python train.py --num_hidden_layers=8 --hidden_act="swiglu" --init="uniform" --init_std_qkv=0.0463 --init_std_down=0.0662 --lr_head=0.00945 --decay_fraction=1.0
Each number is 50 + 12 x the weight over its row's rms, rounded and kept within 0 to 99. Layers, rows and columns count from 0. The size before them is the row's rms in percent of the matrix's.

# o: layer 2 attention output (transposed), 192x192, rms 0.0573, rows 153-177, columns 128-191
# v: layer 2 attention value, 192x192, rms 0.0464, rows 154-177, columns 128-191
o153 102:44 55 39 85 41 76 45 32 28 24 66 50 65 37 55 71 44 44 40 48 72 59 65 45 46 55 29 44 42 33 48 69 58 51 60 53 39 55 54 44 59 59 48 67 49 31 59 39 76 47 43 64 55 39 38 47 47 43 47 43 42 44 63 42
v154 107:56 45 83 35 45 38 75 62 58 48 54 53 51 44 65 48 52 76 47 55 49 26 54 62 47 35 59 59 57 60 97 57 58 65 44 47 38 51 57 46 47 47 52 40 44 52 32 37 62 40 54 43 55 40 33 36 56 52 68 58 52 57 52 60
o154 112:58 50 68 48 57 57 48 39 61 56 43 61 39 68 51 47 65 55 58 45 42 53 28 47 37 61 41 28 29 34 26 28 41 64 44 78 38 56 37 51 52 45 43 54 58 29 44 46 38 72 51 41 38 48 53 47 40 56 42 57 55 56 22 41
v155 112:16 48 29 48 48 47 53 46 57 23 52 52 54 50 54 41 33 48 54 50 58 45 44 50 40 49 51 61 40 49 74 50 24 53 66 54 50 45 54 48 47 50 67 35 41 39 59 31 44 50 63 50 64 56 31 73 49 57 41 51 43 46 72 58
o155 107:40 67 57 55 62 53 66 52 51 45 32 26 66 58 33 58 60 42 49 60 28 62 28 43 51 77 50 51 50 48 57 46 53 55 52 49 63 60 43 39 61 78 56 46 33 43 66 55 60 49 49 52 51 45 65 41 53 51 57 57 29 54 62 37
v156 107:51 41 71 55 49 56 49 40 51 58 43 57 36 54 32 53 32 56 79 47 44 34 68 28 59 50 48 56 42 30 51 41 60 40 50 36 55 47 52 54 62 57 51 51 41 31 77 47 65 57 50 40 51 63 48 38 54 42 53 26 53 50 46 46
o156 100:66 66 43 65 52 17 39 46 65 42 59 66 61 56 60 48 77 49 39 44 11 55 43 45 36 32 56 21 68 41 61 46 66 28 45 60 48 44 28 59 57 55 69 40 52 58 60 58 52 56 37 48 36 54 63 60 46 51 54 47 41 59 45 48
v157 099:49 43 42 57 63 37 37 57 43 67 57 56 71 55 63 44 58 50 59 42 53 45 54 37 57 31 47 63 68 63 48 48 79 73 52 47 57 52 47 52 48 39 43 48 52 42 63 54 45 56 43 54 56 55 30 49 37 62 28 73 67 33 50 65
o157 094:54 56 33 41 52 41 68 53 72 53 52 40 63 43 46 33 65 45 37 58 78 26 44 51 69 52 48 31 49 53 66 51 48 53 58 66 47 44 54 52 39 70 51 45 25 64 32 43 42 51 53 37 62 74 61 48 59 59 45 51 55 38 59 32
v158 102:45 52 47 38 50 42 49 34 63 79 51 42 38 30 50 68 33 37 56 38 33 43 37 54 55 48 27 50 57 65 49 45 56 55 31 46 40 61 52 58 76 40 63 56 28 43 28 50 49 62 50 70 60 58 54 66 52 53 71 41 56 65 40 34
o158 103:40 53 46 40 61 70 38 53 76 54 45 38 33 38 44 48 69 70 73 62 48 60 15 76 29 36 48 82 58 55 41 50 57 45 55 42 48 60 47 32 33 32 50 71 41 70 70 53 43 61 63 55 58 54 54 29 48 36 41 53 38 52 57 65
v159 095:46 58 23 66 27 29 56 49 60 67 56 39 35 54 66 49 48 49 50 43 28 40 73 48 45 34 58 43 38 46 30 61 49 51 38 34 57 57 49 54 45 29 58 52 31 46 53 52 69 57 44 44 60 77 47 49 40 62 43 41 52 33 55 76
o159 099:41 19 40 30 83 59 34 44 59 54 54 64 33 38 39 58 48 41 60 46 52 54 41 41 35 36 45 56 49 60 42 43 61 60 59 38 37 66 57 46 51 50 44 57 57 56 42 47 55 16 34 52 53 46 51 39 61 50 34 48 43 49 33 60
v160 096:64 42 34 20 48 72 44 54 60 45 43 41 50 39 31 42 23 56 59 41 42 55 41 42 64 61 55 67 44 61 48 45 43 36 55 43 54 41 37 34 56 50 38 45 41 49 38 47 61 41 50 64 45 55 50 38 53 65 46 49 56 50 65 44
o160 097:46 54 40 48 48 50 67 40 43 47 42 57 61 40 57 57 52 38 26 45 46 37 53 57 41 41 48 39 59 49 43 63 45 41 26 49 46 46 37 50 34 45 39 33 54 64 35 31 39 51 38 35 58 54 62 44 40 27 42 51 53 46 46 41
v161 107:41 51 65 55 67 63 57 34 41 41 40 55 65 73 42 61 65 62 25 51 69 74 51 27 38 44 52 58 63 43 66 39 52 82 60 37 42 64 69 42 48 54 44 78 50 47 56 48 14 40 42 51 46 60 47 53 49 33 50 59 54 42 80 48
o161 110:46 62 55 65 33 47 24 43 43 57 42 57 42 50 47 52 30 59 47 65 74 53 56 43 67 64 49 43 31 30 52 41 75 42 43 50 55 29 35 41 42 30 58 43 65 50 51 29 42 57 53 37 42 60 31 71 48 59 53 49 54 43 43 35
v162 102:73 39 69 17 46 33 36 58 58 54 52 35 43 50 55 61 63 62 39 33 40 60 85 42 41 36 55 60 67 56 63 46 55 49 42 62 53 43 49 26 37 58 51 33 59 41 71 39 49 70 60 46 59 63 39 60 31 72 37 50 47 64 66 21
o162 104:28 42 52 63 55 80 60 59 44 48 42 69 36 60 53 67 55 44 55 59 50 44 48 54 56 60 70 56 32 48 52 56 21 46 49 44 38 58 60 53 48 34 53 62 38 42 46 35 57 65 55 75 59 62 53 37 51 42 42 38 52 39 60 60
v163 107:50 47 64 49 51 55 26 51 58 56 56 61 40 34 45 70 49 34 59 53 45 64 48 44 54 53 74 42 60 57 38 40 49 29 35 61 38 53 56 42 61 84 51 49 48 77 59 51 15 23 46 42 46 50 35 51 61 46 33 34 50 37 66 75
o163 106:62 30 49 43 41 58 57 59 54 49 65 60 41 35 57 38 46 57 40 73 56 33 57 63 43 62 45 40 54 15 64 39 42 44 32 47 61 64 50 62 30 30 64 37 60 41 30 52 64 51 60 66 45 56 70 59 47 64 47 67 55 76 53 50
v164 091:58 41 78 47 49 57 36 48 63 52 51 39 52 46 43 57 57 54 49 60 42 51 44 51 48 31 59 51 64 52 49 78 64 53 70 43 60 60 41 62 17 61 49 57 52 52 49 42 65 58 52 63 34 26 66 42 40 27 56 70 45 52 52 46
o164 095:63 55 53 43 45 52 59 44 40 51 46 49 61 63 62 49 62 52 49 65 56 45 62 61 35 63 30 31 46 72 62 56 64 44 38 74 66 55 50 47 48 72 43 60 40 72 38 29 45 63 76 58 41 53 34 48 70 54 43 50 44 53 35 60
v165 092:53 51 56 61 59 56 24 56 37 60 33 60 52 66 61 52 51 46 52 61 34 52 54 38 57 51 15 35 43 40 24 26 50 29 45 53 49 42 48 61 49 64 55 54 54 36 44 42 44 56 52 54 51 48 46 29 45 43 49 61 58 50 58 51
o165 090:30 57 69 51 41 73 45 45 62 65 60 62 38 68 46 54 52 58 36 47 20 41 45 51 59 28 35 73 52 69 67 49 50 49 35 39 48 54 47 44 52 42 38 42 48 40 55 29 66 27 54 41 53 34 53 60 53 46 49 25 47 45 66 72
v166 107:47 39 67 64 55 49 43 40 49 49 30 75 34 29 54 42 39 60 69 52 49 72 53 52 48 56 42 57 57 35 57 22 32 36 64 65 54 42 57 49 57 55 37 67 55 66 44 51 64 54 54 50 16 70 33 56 42 61 63 50 53 60 63 64
o166 104:66 50 54 42 22 54 47 60 39 52 51 46 61 50 61 50 41 37 27 81 46 55 61 72 28 63 57 72 49 42 64 56 62 65 47 76 63 36 34 64 43 53 33 46 67 79 47 56 54 49 37 39 35 52 62 61 52 47 49 59 44 65 42 40
v167 102:53 41 48 45 35 42 50 63 45 44 48 51 54 64 46 51 50 33 42 75 39 50 38 28 42 45 44 59 53 46 44 50 57 56 41 31 49 28 78 51 37 38 39 73 58 54 34 66 55 41 62 34 39 48 38 45 50 60 47 48 43 35 65 44
o167 104:67 66 82 51 40 60 37 55 51 68 26 42 63 45 55 56 52 43 37 36 68 47 60 66 43 47 30 59 72 62 54 39 58 51 72 68 40 65 50 46 60 66 76 52 54 40 56 70 66 63 45 60 33 38 65 68 52 33 38 51 66 52 39 43
v168 095:47 41 40 52 38 58 28 79 27 40 53 75 71 48 64 57 50 44 51 52 46 52 47 54 51 45 34 52 66 60 55 40 40 73 48 61 39 52 51 59 61 58 48 51 67 52 65 43 44 48 44 67 50 28 64 57 64 60 37 40 46 36 50 47
o168 097:59 47 51 40 76 48 38 44 56 32 27 32 63 46 61 50 62 48 54 64 77 64 51 64 40 44 39 56 53 48 49 50 36 31 50 50 51 37 48 36 53 31 67 38 26 52 49 43 74 67 65 39 48 45 46 61 47 55 66 29 67 35 48 50
v169 097:60 45 63 55 60 55 48 36 37 26 64 61 36 42 50 25 43 51 57 44 59 57 66 60 43 39 57 65 44 47 44 54 52 72 58 57 58 61 42 64 49 40 53 57 45 73 35 43 38 49 47 35 36 33 45 48 63 68 32 50 50 63 49 65
o169 092:58 32 52 44 49 66 49 52 49 34 57 38 37 60 46 71 35 45 21 53 67 53 34 64 57 71 74 47 30 37 50 43 25 49 45 59 57 70 32 32 55 43 48 63 47 30 65 59 48 57 50 48 59 50 46 52 55 34 45 44 78 39 31 47
v170 108:36 57 49 44 45 36 59 25 58 55 46 68 45 57 73 55 38 45 42 56 42 47 34 37 56 37 40 54 53 73 45 51 58 42 58 62 45 22 40 31 56 54 71 50 55 65 63 47 48 58 59 35 61 68 64 42 40 49 65 43 41 49 64 63
o170 106:69 54 48 58 79 59 75 56 41 32 65 25 52 54 52 31 58 72 52 35 65 52 47 58 29 58 48 31 66 55 53 75 60 70 62 57 55 47 49 37 56 42 32 44 52 49 52 54 41 85 42 49 64 42 43 54 78 65 43 33 41 48 42 49
v171 093:53 44 33 42 43 51 56 31 53 75 38 49 50 53 66 70 20 27 44 61 42 48 53 31 57 17 45 52 36 34 53 35 56 46 50 27 58 74 43 57 55 64 32 42 54 25 52 41 64 44 42 45 51 61 34 34 52 53 61 42 77 45 55 43
o171 089:46 66 56 61 68 26 43 54 36 54 74 52 57 47 47 44 70 49 54 54 32 42 35 47 53 46 48 53 54 53 68 49 52 52 31 60 32 60 32 50 35 57 47 61 45 35 75 61 33 54 12 67 56 66 58 50 64 36 37 53 66 55 62 64
v172 098:44 53 55 58 45 56 56 54 44 43 52 64 63 36 60 33 31 60 40 42 08 50 45 45 49 29 59 49 62 67 57 28 62 42 61 44 47 65 63 42 48 58 67 55 47 36 31 56 56 91 32 54 64 46 28 55 56 56 64 23 38 37 60 43
o172 100:48 33 24 60 59 62 56 64 67 50 61 52 60 49 33 28 64 46 48 51 30 37 34 56 56 30 44 51 81 48 45 34 68 51 55 36 48 51 60 62 73 34 33 48 50 59 50 32 46 61 46 60 43 46 62 55 56 61 35 33 51 52 60 49
v173 086:29 39 60 39 62 57 60 35 58 59 52 45 65 37 46 53 46 51 52 56 56 53 42 49 56 45 46 64 45 60 64 62 43 55 55 46 65 43 57 56 61 71 37 46 44 56 46 53 23 80 49 55 61 50 57 49 40 37 68 51 61 49 54 39
o173 088:52 60 40 50 73 61 25 68 16 56 42 49 39 58 47 29 51 44 53 61 51 56 40 53 25 65 58 64 58 66 59 57 57 37 46 24 66 63 47 63 40 52 35 47 31 70 50 26 49 59 36 36 27 47 57 37 46 48 44 57 20 60 55 71
v174 098:40 35 42 52 59 74 66 45 24 37 61 49 46 58 35 38 51 45 60 53 35 33 30 58 54 41 52 52 43 53 49 26 29 31 32 59 45 68 43 50 39 33 33 59 45 60 48 56 69 57 39 40 36 55 29 49 60 50 69 52 52 53 52 50
o174 093:58 32 47 46 57 50 39 43 69 33 56 47 46 37 44 67 59 35 39 46 53 46 67 42 63 42 56 69 43 46 46 45 64 51 46 53 61 34 41 64 40 57 43 62 50 59 36 52 58 39 57 19 57 62 54 64 50 55 40 61 47 34 47 44
v175 106:42 42 45 39 47 57 44 77 48 58 50 48 52 44 59 51 68 50 63 56 51 56 55 57 40 54 46 45 50 49 49 49 62 45 45 38 35 31 30 51 53 35 47 41 40 50 72 72 32 43 46 39 24 55 45 50 50 44 46 63 49 60 64 43
o175 102:25 64 40 58 43 60 52 64 41 55 68 66 31 61 40 53 80 60 29 54 49 59 55 50 58 41 53 65 35 42 37 41 17 54 41 69 48 37 37 53 41 72 67 56 35 53 34 67 59 45 72 63 56 53 61 54 49 61 46 46 59 56 30 67
v176 098:66 48 44 60 41 66 27 46 51 57 66 70 54 61 52 50 33 49 54 52 57 49 52 58 76 54 52 49 47 49 40 36 41 37 31 60 56 60 66 36 52 47 30 47 33 58 39 39 37 57 48 45 38 46 45 36 53 50 23 57 51 46 52 70
o176 099:27 61 37 56 55 38 39 45 58 63 34 55 37 47 39 72 49 40 23 47 66 51 59 56 42 63 52 54 51 57 56 57 54 20 55 32 75 41 32 50 42 31 52 69 34 75 35 38 50 61 62 53 40 61 66 73 58 52 59 30 45 50 46 40
v177 095:61 52 45 37 37 58 63 39 46 46 46 38 79 65 49 62 54 50 64 73 48 31 55 72 63 64 33 50 45 29 64 43 38 53 55 51 35 37 76 62 53 67 45 25 53 42 36 54 61 44 50 72 53 50 35 45 62 77 56 55 51 73 72 50
o177 096:73 65 43 53 45 27 42 56 63 28 60 42 58 49 52 56 41 56 59 33 47 60 31 47 49 51 52 48 64 63 61 62 57 56 50 51 48 72 43 59 56 39 48 55 35 68 53 34 44 35 50 42 43 51 36 48 38 31 73 79 51 49 64 59